python train.py --n_head=8 --rope_base=10000.0 --bias="none" --parallel_block=false --schedule="wsd" --decay_fraction=0.927
Each number is 200 + 30 x the weight over its row's rms, rounded and kept within 0 to 999. Layers, rows and columns count from 0. The size before them is the row's rms in percent of the matrix's.

# layer 4 MLP gate, 1344x512, rms 0.087, rows 707-723, columns 128-191
105,251,196,217,245,176,200,199,223,238,177,182,188,208,243,209,228,212,239,163,245,197,189,216,146,186,204,197,199,168,195,181,192,205,209,241,188,200,211,274,173,207,207,151,176,219,231,156,237,197,165,234,160,227,176,159,161,129,193,185,226,204,173,180,196
093,200,174,203,218,200,175,229,150,260,207,217,249,206,192,159,205,245,223,163,175,171,190,200,150,174,274,226,221,162,171,172,183,233,246,195,175,175,177,157,245,226,159,193,206,190,223,234,152,189,206,228,181,159,231,147,259,160,209,221,218,154,148,242,208
106,251,202,186,187,191,192,200,160,170,185,240,220,183,201,218,179,178,238,192,183,212,215,211,156,164,176,164,217,229,185,144,191,201,202,177,263,210,203,181,183,190,202,187,136,180,256,254,219,193,246,183,181,216,218,172,212,256,139,213,144,201,188,211,188
096,191,157,177,189,236,163,168,221,231,189,230,204,221,173,217,195,188,216,213,167,218,211,172,239,154,241,172,200,215,203,194,224,164,174,249,181,217,182,205,261,256,195,153,199,189,206,174,168,223,162,203,147,180,207,195,233,188,152,190,206,181,168,198,177
107,212,230,240,232,197,248,184,251,211,193,220,193,226,195,214,246,147,225,236,300,186,209,228,236,222,156,150,227,228,183,178,191,210,180,248,209,164,206,227,192,225,225,178,160,233,214,271,178,164,127,229,198,129,222,189,196,240,199,220,164,150,175,178,211
112,205,191,253,217,205,214,211,170,245,162,178,247,166,216,237,201,190,184,248,235,218,219,233,173,219,280,208,187,197,269,182,201,180,275,151,184,161,173,131,174,241,240,150,262,202,172,228,240,217,203,209,202,209,236,230,219,196,183,274,179,236,192,217,201
106,224,258,208,205,174,218,228,201,178,207,157,188,205,218,169,230,229,221,218,184,190,252,173,257,218,206,225,236,180,136,240,234,147,183,195,237,162,176,242,212,193,179,176,153,195,175,145,199,184,189,156,246,224,225,209,163,218,223,210,207,189,173,214,214
106,197,217,204,192,134,175,191,232,192,201,240,229,242,197,200,212,206,219,193,213,205,201,195,167,182,185,257,209,221,221,173,172,199,167,214,153,238,198,138,194,177,145,242,201,198,205,242,180,253,220,243,191,240,223,265,189,146,205,244,208,185,219,216,190
091,236,154,145,179,199,276,242,189,160,234,178,204,189,195,139,204,194,219,164,237,195,218,174,184,209,200,204,186,233,210,226,194,229,222,235,162,131,225,214,214,131,203,224,169,217,230,195,205,178,205,188,209,165,157,250,182,224,196,228,135,177,185,267,255
100,140,244,154,215,224,203,176,199,198,229,144,154,217,213,202,219,171,146,238,177,205,203,167,223,149,200,182,214,176,183,203,143,222,175,225,214,214,229,216,234,234,231,104,246,212,177,149,207,234,211,184,174,171,186,167,181,218,186,204,181,199,198,235,139
102,219,193,199,244,185,206,187,133,199,224,196,204,240,273,257,227,189,198,211,212,164,158,249,245,202,219,208,200,162,223,163,216,289,248,235,212,207,185,238,151,203,197,217,209,200,211,153,197,180,255,212,207,155,179,206,213,206,242,218,160,184,220,246,236
097,187,217,176,164,157,209,189,183,173,252,235,218,232,240,204,211,172,145,188,276,166,156,245,203,205,162,224,166,183,202,223,225,180,222,195,193,164,176,183,148,231,229,189,209,154,208,189,214,176,212,228,160,228,178,212,174,218,226,185,200,254,103,148,172
103,184,217,151,190,177,237,219,211,230,206,205,204,208,172,187,155,178,187,184,188,191,228,197,265,204,236,136,158,165,182,251,184,164,194,167,138,197,196,200,181,178,204,154,170,199,165,234,218,217,223,193,222,189,235,236,197,210,199,181,234,190,180,259,225
101,249,181,243,223,239,214,145,179,203,178,191,200,167,177,145,253,195,196,205,174,228,253,168,229,245,199,186,204,195,197,180,234,271,186,193,204,228,234,175,207,209,197,272,220,204,157,183,184,216,175,195,179,202,172,175,197,217,293,179,216,192,221,105,183
097,171,202,197,224,217,175,200,203,125,152,186,179,168,260,213,215,148,232,195,176,200,196,200,155,212,196,233,160,139,163,238,233,198,161,143,187,170,258,143,179,156,173,185,219,178,241,187,153,259,174,197,212,216,167,233,173,191,215,214,200,201,185,139,270
104,175,228,204,223,204,189,201,181,186,172,172,255,203,171,204,191,223,235,208,215,241,219,228,237,179,212,219,190,166,226,251,222,217,242,145,137,209,217,206,184,170,179,216,245,168,211,259,212,204,127,251,232,230,259,195,197,180,217,198,246,214,154,229,169
101,180,200,130,214,188,216,203,227,249,219,172,162,174,199,179,194,237,241,204,152,196,247,207,205,192,161,152,220,238,196,190,197,176,172,141,256,190,192,217,227,222,184,221,136,234,185,203,217,211,221,196,190,193,253,168,237,163,220,163,160,186,184,165,150
# layer 4 MLP up, 1344x512, rms 0.0889, rows 707-723, columns 128-191
108,198,203,252,228,226,183,159,145,180,259,203,203,183,203,226,231,222,212,212,161,199,184,251,178,199,194,201,184,198,267,222,183,206,163,237,213,179,234,157,233,212,179,159,177,266,161,218,153,178,243,178,228,137,228,237,198,231,187,215,206,242,222,176,206
095,164,187,272,189,191,252,207,258,153,214,158,224,227,245,171,200,202,191,176,217,193,195,182,201,168,161,162,211,202,226,260,162,200,203,236,221,194,249,195,224,160,162,277,185,202,185,182,173,237,134,191,171,208,230,203,187,203,193,184,185,177,216,194,196
097,180,153,186,206,157,199,188,221,214,176,248,134,216,242,176,148,170,217,215,166,235,256,184,247,151,188,196,182,178,205,175,217,224,268,206,228,200,180,270,183,173,214,188,200,189,191,182,218,183,184,216,203,184,230,186,181,176,243,234,227,168,211,265,198
097,211,230,225,174,221,202,180,211,219,182,238,167,208,186,206,147,192,221,194,217,201,194,230,196,180,185,213,221,216,192,132,222,200,195,207,223,206,200,192,202,215,168,194,226,176,208,234,210,215,192,214,193,228,186,199,271,218,194,171,175,176,254,173,183
103,222,153,166,284,198,209,168,149,188,179,192,212,237,232,209,164,237,181,239,154,201,218,163,164,212,234,211,199,215,227,207,183,177,155,193,208,181,179,179,151,214,191,225,227,238,196,214,223,182,205,139,234,231,208,183,206,182,169,183,244,225,198,189,218
100,200,171,117,192,164,150,172,219,218,188,150,191,194,197,245,152,181,184,175,173,206,213,202,198,183,190,236,183,150,225,185,231,228,201,231,164,210,274,143,175,194,253,183,222,219,158,112,179,176,238,206,167,246,202,186,209,167,213,160,185,190,204,160,194
101,216,182,202,261,237,231,209,227,165,174,183,190,182,195,196,210,172,162,173,190,217,205,211,269,173,172,212,189,185,160,187,225,180,223,143,217,233,183,146,207,161,254,205,213,256,221,199,194,222,209,201,183,175,197,178,269,227,138,184,229,174,248,253,177
107,179,187,226,218,246,222,187,205,161,243,163,184,162,247,238,212,194,192,222,194,240,188,224,225,232,222,173,193,174,203,206,271,218,180,187,254,147,199,231,185,189,215,178,193,193,218,109,203,163,208,170,220,169,138,175,184,253,160,214,177,178,196,215,195
122,248,154,154,213,191,243,223,197,213,245,190,234,174,214,133,173,201,184,167,190,199,209,224,205,219,187,185,169,214,234,223,222,200,258,204,196,227,234,213,226,149,221,216,181,229,190,204,214,213,247,216,267,127,167,191,143,198,197,214,162,219,193,286,238
103,185,255,195,248,237,221,245,235,234,187,153,238,240,168,155,252,168,217,193,178,199,182,167,224,213,165,202,206,173,165,203,184,235,146,171,219,231,225,201,189,251,177,256,224,202,214,144,191,224,205,250,171,177,168,214,188,197,203,190,169,191,159,199,243
100,220,209,231,192,187,205,182,147,258,220,220,249,211,225,192,138,221,186,178,187,221,214,159,174,170,170,173,225,183,237,225,222,252,237,221,231,243,151,246,207,220,234,179,238,194,172,187,171,198,252,170,188,245,183,175,265,229,202,180,221,271,202,220,176
094,193,198,211,172,177,158,211,171,214,207,245,174,194,156,218,144,175,183,145,237,139,212,231,128,269,188,201,180,188,154,192,223,189,224,223,197,212,154,192,204,187,215,231,148,209,223,183,228,218,223,175,179,179,198,176,190,244,185,223,208,202,209,213,171
101,217,230,174,211,168,247,196,187,194,230,207,207,239,183,219,189,154,180,201,220,190,230,234,184,176,220,163,137,170,215,219,195,150,159,178,179,234,213,222,230,230,224,208,171,161,213,232,229,176,226,227,179,177,228,155,263,183,168,260,177,201,234,176,156
100,245,206,248,195,216,196,190,221,210,232,176,213,223,221,195,203,222,202,194,157,239,204,217,231,237,205,242,238,216,213,188,248,206,227,194,165,166,214,198,204,148,231,248,195,212,163,188,186,248,199,196,230,227,199,180,190,193,174,179,208,220,244,167,178
096,188,143,193,183,171,191,190,193,243,176,186,216,162,199,221,206,233,176,195,210,207,191,204,222,226,232,189,220,245,251,125,175,254,240,158,226,220,242,171,195,221,221,172,185,196,168,127,214,186,212,196,187,188,230,210,181,164,226,235,166,214,178,178,172
103,187,169,222,207,208,219,214,228,185,167,151,201,173,194,210,168,213,197,214,175,236,131,180,175,204,177,159,197,202,163,178,149,203,207,191,200,208,193,214,186,204,217,216,201,227,162,243,155,198,200,227,181,187,195,219,204,192,183,184,252,193,218,182,183
097,261,249,202,213,248,157,156,232,160,151,172,192,171,247,180,232,171,227,223,185,197,189,157,229,171,183,164,215,147,203,171,203,236,220,231,166,172,180,180,254,169,215,224,226,175,171,196,194,196,219,258,233,230,202,177,171,210,199,201,194,198,195,193,147
# layer 4 MLP down (transposed), 1344x512, rms 0.0516, rows 707-723, columns 128-191
102,217,188,191,208,198,204,212,217,240,145,211,225,191,245,148,171,182,182,234,179,181,265,197,216,201,216,196,188,232,217,214,195,259,233,202,164,240,200,174,167,195,220,157,180,201,191,199,218,210,182,177,228,229,178,162,242,208,199,179,213,216,153,165,129
095,210,213,233,197,213,204,209,213,217,229,195,203,194,216,197,216,158,207,187,207,216,190,155,229,185,182,156,165,208,250,174,168,126,179,213,164,223,166,237,157,234,230,198,245,214,178,210,242,197,199,201,188,187,180,177,187,211,116,224,236,276,251,199,163
103,197,184,272,217,236,202,190,200,205,226,225,197,216,183,241,229,235,204,202,240,187,215,205,205,270,277,201,220,215,225,217,182,221,221,212,187,207,220,220,208,151,234,182,241,227,194,188,219,225,179,194,217,179,217,159,206,159,187,293,213,203,199,196,168
097,196,135,198,147,175,224,171,226,156,198,213,199,195,207,204,236,200,209,257,188,246,212,174,218,197,216,202,194,189,172,217,194,230,196,161,227,167,216,222,240,208,186,171,210,224,195,208,222,269,212,204,192,192,189,209,157,185,145,231,233,150,208,218,198
104,212,241,168,247,205,210,177,174,205,186,210,233,157,196,232,157,206,200,207,193,238,174,195,244,228,211,199,165,210,177,183,194,193,224,181,194,235,198,141,189,238,190,220,216,184,217,194,133,249,219,189,245,172,201,165,212,176,216,225,219,195,166,260,196
106,196,162,174,228,215,193,141,224,203,223,169,170,141,221,199,193,223,206,246,176,199,199,222,232,238,212,228,149,153,217,195,187,207,212,206,214,200,198,178,232,169,147,218,191,208,186,195,188,226,200,228,151,232,204,155,233,165,178,153,190,238,205,175,185
102,194,159,181,186,237,159,226,253,178,157,219,205,187,195,171,143,202,208,188,191,206,171,193,194,201,246,187,207,200,223,204,178,141,230,160,218,108,201,191,166,213,189,195,227,186,190,169,202,203,170,199,187,219,192,189,180,204,210,172,184,284,185,189,203
103,189,149,173,227,264,208,166,173,146,195,163,130,177,216,259,208,192,190,206,187,203,225,260,175,162,190,184,185,231,251,201,202,196,222,221,252,213,177,219,160,172,221,194,207,195,169,176,194,165,244,221,247,220,190,186,237,194,199,193,164,231,202,194,219
091,241,160,183,200,176,258,222,198,160,235,206,193,207,201,202,196,243,208,202,206,152,207,182,213,219,155,182,160,212,206,191,212,210,204,163,211,168,182,199,240,148,190,181,195,160,222,193,228,219,208,218,209,210,175,227,223,208,177,231,163,203,205,241,259
104,198,187,190,190,204,208,225,209,188,206,131,164,185,165,177,183,195,196,211,207,213,244,231,172,219,219,189,197,220,180,229,193,144,194,166,153,179,189,223,229,212,200,182,204,200,180,203,245,224,190,214,191,182,215,194,232,196,230,210,185,226,190,207,157
102,178,205,169,237,232,159,141,187,197,268,199,220,199,210,228,207,211,207,203,190,161,211,170,170,195,160,217,210,146,218,216,210,201,220,186,199,173,176,196,167,225,180,215,183,166,152,190,200,237,169,211,196,231,214,160,244,190,233,207,189,210,221,189,123
100,213,211,220,184,193,216,230,207,175,229,169,274,140,222,200,215,220,190,179,166,195,203,215,163,185,202,176,186,203,179,199,130,208,194,181,216,241,218,142,134,212,212,199,181,145,157,202,197,217,176,237,210,261,223,198,216,232,183,199,195,176,179,181,202
102,186,185,184,201,262,238,221,147,196,196,228,149,208,210,179,185,179,186,223,197,205,243,235,219,220,173,158,201,174,204,176,180,197,169,265,158,202,191,190,219,212,203,211,169,183,214,177,229,197,231,225,160,224,207,191,226,166,250,187,136,215,189,141,202
098,247,240,208,158,213,226,207,196,261,178,190,191,200,237,127,234,203,195,168,198,185,202,247,229,254,219,217,165,147,241,124,199,198,182,176,141,216,204,154,241,165,259,184,228,194,152,237,162,176,193,198,204,223,179,179,186,154,233,186,239,231,245,174,251
097,192,212,201,183,252,213,184,178,219,210,189,183,160,165,189,230,203,154,184,201,184,226,226,203,228,151,237,226,205,193,218,206,169,161,209,216,167,197,217,197,190,150,207,189,209,193,144,232,125,159,247,227,210,195,210,241,166,185,205,214,230,198,188,266
104,180,185,228,253,186,156,172,203,260,199,200,216,156,233,223,182,193,187,243,197,180,202,192,233,199,208,175,247,235,171,201,166,138,172,176,259,187,176,222,182,231,158,242,224,246,215,231,241,140,181,175,201,210,161,203,204,162,170,230,201,216,168,189,186
099,234,238,248,204,216,169,254,275,259,192,236,256,149,207,201,206,154,203,231,240,287,159,171,216,233,238,220,165,148,190,211,174,195,257,261,147,203,182,156,235,151,213,191,212,182,177,179,243,176,177,189,189,199,200,198,167,235,174,232,239,222,191,215,159